From a checkpoint of a small transformer trained on Wikipedia: width 96, 3 heads of 32.
Each number is 128 + 32 x the weight over the matrix's rms, rounded and kept within 0 to 255. Layers, rows and columns count from 0. Numbers have three digits each.

# down: layer 9 MLP down (transposed), 256x96, rms 0.182, rows 30-39, columns 0-95
# gate: layer 9 MLP gate, 256x96, rms 0.203, rows 31-39, columns 0-95
# up: layer 9 MLP up, 256x96, rms 0.187, rows 31-39, columns 0-95
down30:123091109116130125162036128099134091094153145101129128155126091133152133120134155139158204179072103149121110096118119169128116104160124127085138133085083139078186140070153108132128142114127100110104103214155156131151113140155104120099152112192174169103088118155122144103147120078062088084
gate31:094078151099100154162162100172155206126066157105123137142171142144125079130112130117103164105106121091134168161107124136102099124073111102144107133121148105128128134144116109095165130110136175137145212112004103128098139141175099151098118110195112118126114105076129098191117054088107138181
up31:119144150150162144147152189075129149159184147179135147096141119147136144089129095176070117100142144115123074154110119156160107110106191089097181105102125129126111116049102075149129137121152174172117078093169162148115211165104123129121147100106172143178165154196113120135134081090088135091
down31:111119075158095121161152113148150075116109087140146089113136153137083191189138090144133140115117121045154159123114170106111121073084079122183158116126111160107093072177132162060133065134098147084124156186172093115150083124131125181160154121200126144121074137120170162124079129125147130049
gate32:105062135168132154160212112156117128125126155154046143126164145141128123104069092151135057145117085077132109091219131183124159164113182107108090095155157069146101160102099081082094119160125117143126095147145143129139156127137121160121124161136123125144143184140126136147190173112170132165
up32:135122132122162109092136119153118174131168102114110135124103127094144123121124141151144094138116195110077131092187172115124155151096130155084122103192126117091149186136117101125135146122208171107151150109137084133105120164102070111121140091070117212216172166092090182154171132086101157089
down32:138174145120142097153124049141162084141152185086153173176128135103115097170114081142091112110130135120119102178134114156126161140150170111105106137094162103137105055107111140205047115143130127164178092120152138110134143130128081122156110107057135130105095065097108139095176155131131027145
gate33:179127124157146109061146156125164123039222061123144139119076094101065142158161132176143187147138142186136081131147158125139101159087131083156117152095154150088154155186137129110159099111151116082140151100095119163120099044156148117129079148145156160164110092156096154181189139154118111166
up33:075122084127096128111157115130106165140064127206167093140114126129118149154156081179154140150089080097125114104049120131121056134137126141083146191182116109112110117130104125128083094126089145148124148085127022201082126074111148131145178125113167200101114143118082122119138084089206119112
down33:079143147161124152117109133114092112106128118125130129098162121116143165160131069107113077101165134073097160137131149152152180091115114161146114109131188162112099175126154168131174147088133126220159198197149132107146130103197178192141114139069161079173159183115184119100113127127063098108
gate34:099189116093116119145109125185148128120154160115122111122167137134065094154141135149106065181111115152135126120172094086145100092111167084146147094139122131143163153108176154121156142105191174103122114143164123139135160099152102133169117126106101161118160123103130073140084111105060125119
up34:103099158095147106101150164102126130107170154138130129202178088082152136085107133089123113150134132119159120137144119106131135156106126101133149117142045154134109109135145113149169128113097117102084131165138122123089152079154109160179123073070157163124143171144086168092074125098135116129
down34:129144115126119168137116090109141146127122120132131183122114171080142114143112106193140109129128127143119145141121113113135122099140094201140154075109186115155049144117139119114121151155086129132127079111111140158113119139138135068116132182255147082112139121105174120115131157100137173129
gate35:121051138156102102123149137188172164150132096138097158141136152100180168170121121110093177203116075154078123158129138091136131115122165108123157112187104172154114107142112162089085163137100160133092144166068119135154140121151152181138125199138085120087094138116164104192093065215059121100
up35:144209186116199091104132147153052139154103139128090102102142129113113219210118134118131171146114124081078153098145133122131107134101156155150122150147162155129184182176102137116091100119114080215066144092148112075125125176146126164097098154155108195163183153099103139173105093099178121084
down35:164151167122096152133066118103105113108118083175082194160108095071132141138154084146163109162076100113131141151153034127227101139129201103166144107135102106083116109103186141106076096122105154136168145146121115128122146121129127133047132179168127148140087114119120101093153125213118145178
gate36:098095113089181072159148151128120093090101159131131122156179151110121143124067144149095167094163133088114139132121139177131069141142116160096102120130166113102110182117154168165155132155142111130103083121075191095098109156079149164140093142093124115074155129153100118174127081051146196108
up36:133117151094163130124072134216129130191116086123114128119089176117119194121099169136091087099101185159108112198158098140150108172147023137113136143114122123108076094146129140151086134130118129111121109102129124157113107141087124104068136137136137164131117120102209128129170112095100095171
down36:108140084162104102136070115152110083059130111177156144082117138128076117092157099151100107092138058089138110151126172139158103161153161110166085125142159137191082096058130108100148154170098125205106123183117138129109116153127130087162171147137124105085045093067161155132133142138148153142
gate37:134118168098131120162128104042142143124118168121118107126055131085136111175103134192072139201127149117064136187088124120123096090104150114123091129098111159128118121161151128085110183153105105133170094204145112095083128065137067088145114134110076105090107119160129158051152169118142194183
up37:142129140197126086139039133123128121104129132128125119132106162144138127134103096193125097221082113129168133106105096116136171098176152087106114137065158102161103143052116168113172172149087089150143092116085151108142163088092111121122086126159151177152137110137174139187151062178133123116
down37:126183087143184101074102134132156090177113083098069119184130119091147145097142150191084205077105126162149124159164134121086101128095099154131143113119138104086064149118185097154086115114171143112159094118099121193129144130102080134104098131144177180140173113182158098117114133183119149153
gate38:155139153101130168089143136136146079153044150066120131133049086138112151130101092130091110135089101112164130139168129114157135155124130088116141127116124072138102110124130189114158180152106116121122147102121134110174102171219168082123152163087115103123176100065139094114169219115169091157
up38:107126127111119099192132111140112086117093150166151151091116088066075151100170142074120080116058056084152145097082051099148101170149129123091132148195169154151120118113147111104132097117122061119115146143114071103161144159152122109110113100119105129147120158085099154163105081172120123080
down38:159159139111113070105148154141093071121136096107083161167123100123087166108114154083107158117074105117147124208078142109105115158072135084037091164120106124179118125150153159125112105117156093062117125157132151135158113109196112122185158088101115143157131117124123101159093136160195122176
gate39:140103117067177077196078130118135080162094151129113104069135142064126169146124109186142155139135142115113133091183167122139095145152118104137158138144066177101165122166153115126128108155142149163146099114123154144123129141065121181138132160155175152109169143128155170092109107159151122152
up39:140103122097115130137183127111115120072211096144060109130202156178135108123101160100118131124109086152099101150123116114077176134079168163117114121137138157232161125112136145124150085159132142120122115146090137093146118201143178141154134055145132101172131128081136107169118145171154173114
down39:121123151195128184145167187127076175100088091137143094134083101156136077134154105097123124051110110179156127170123062156109134119122092088115141140144115119148162140085141131164110162078120068126114131160162121154125083091176108128143119069029130119125132098105104193213105119109076144091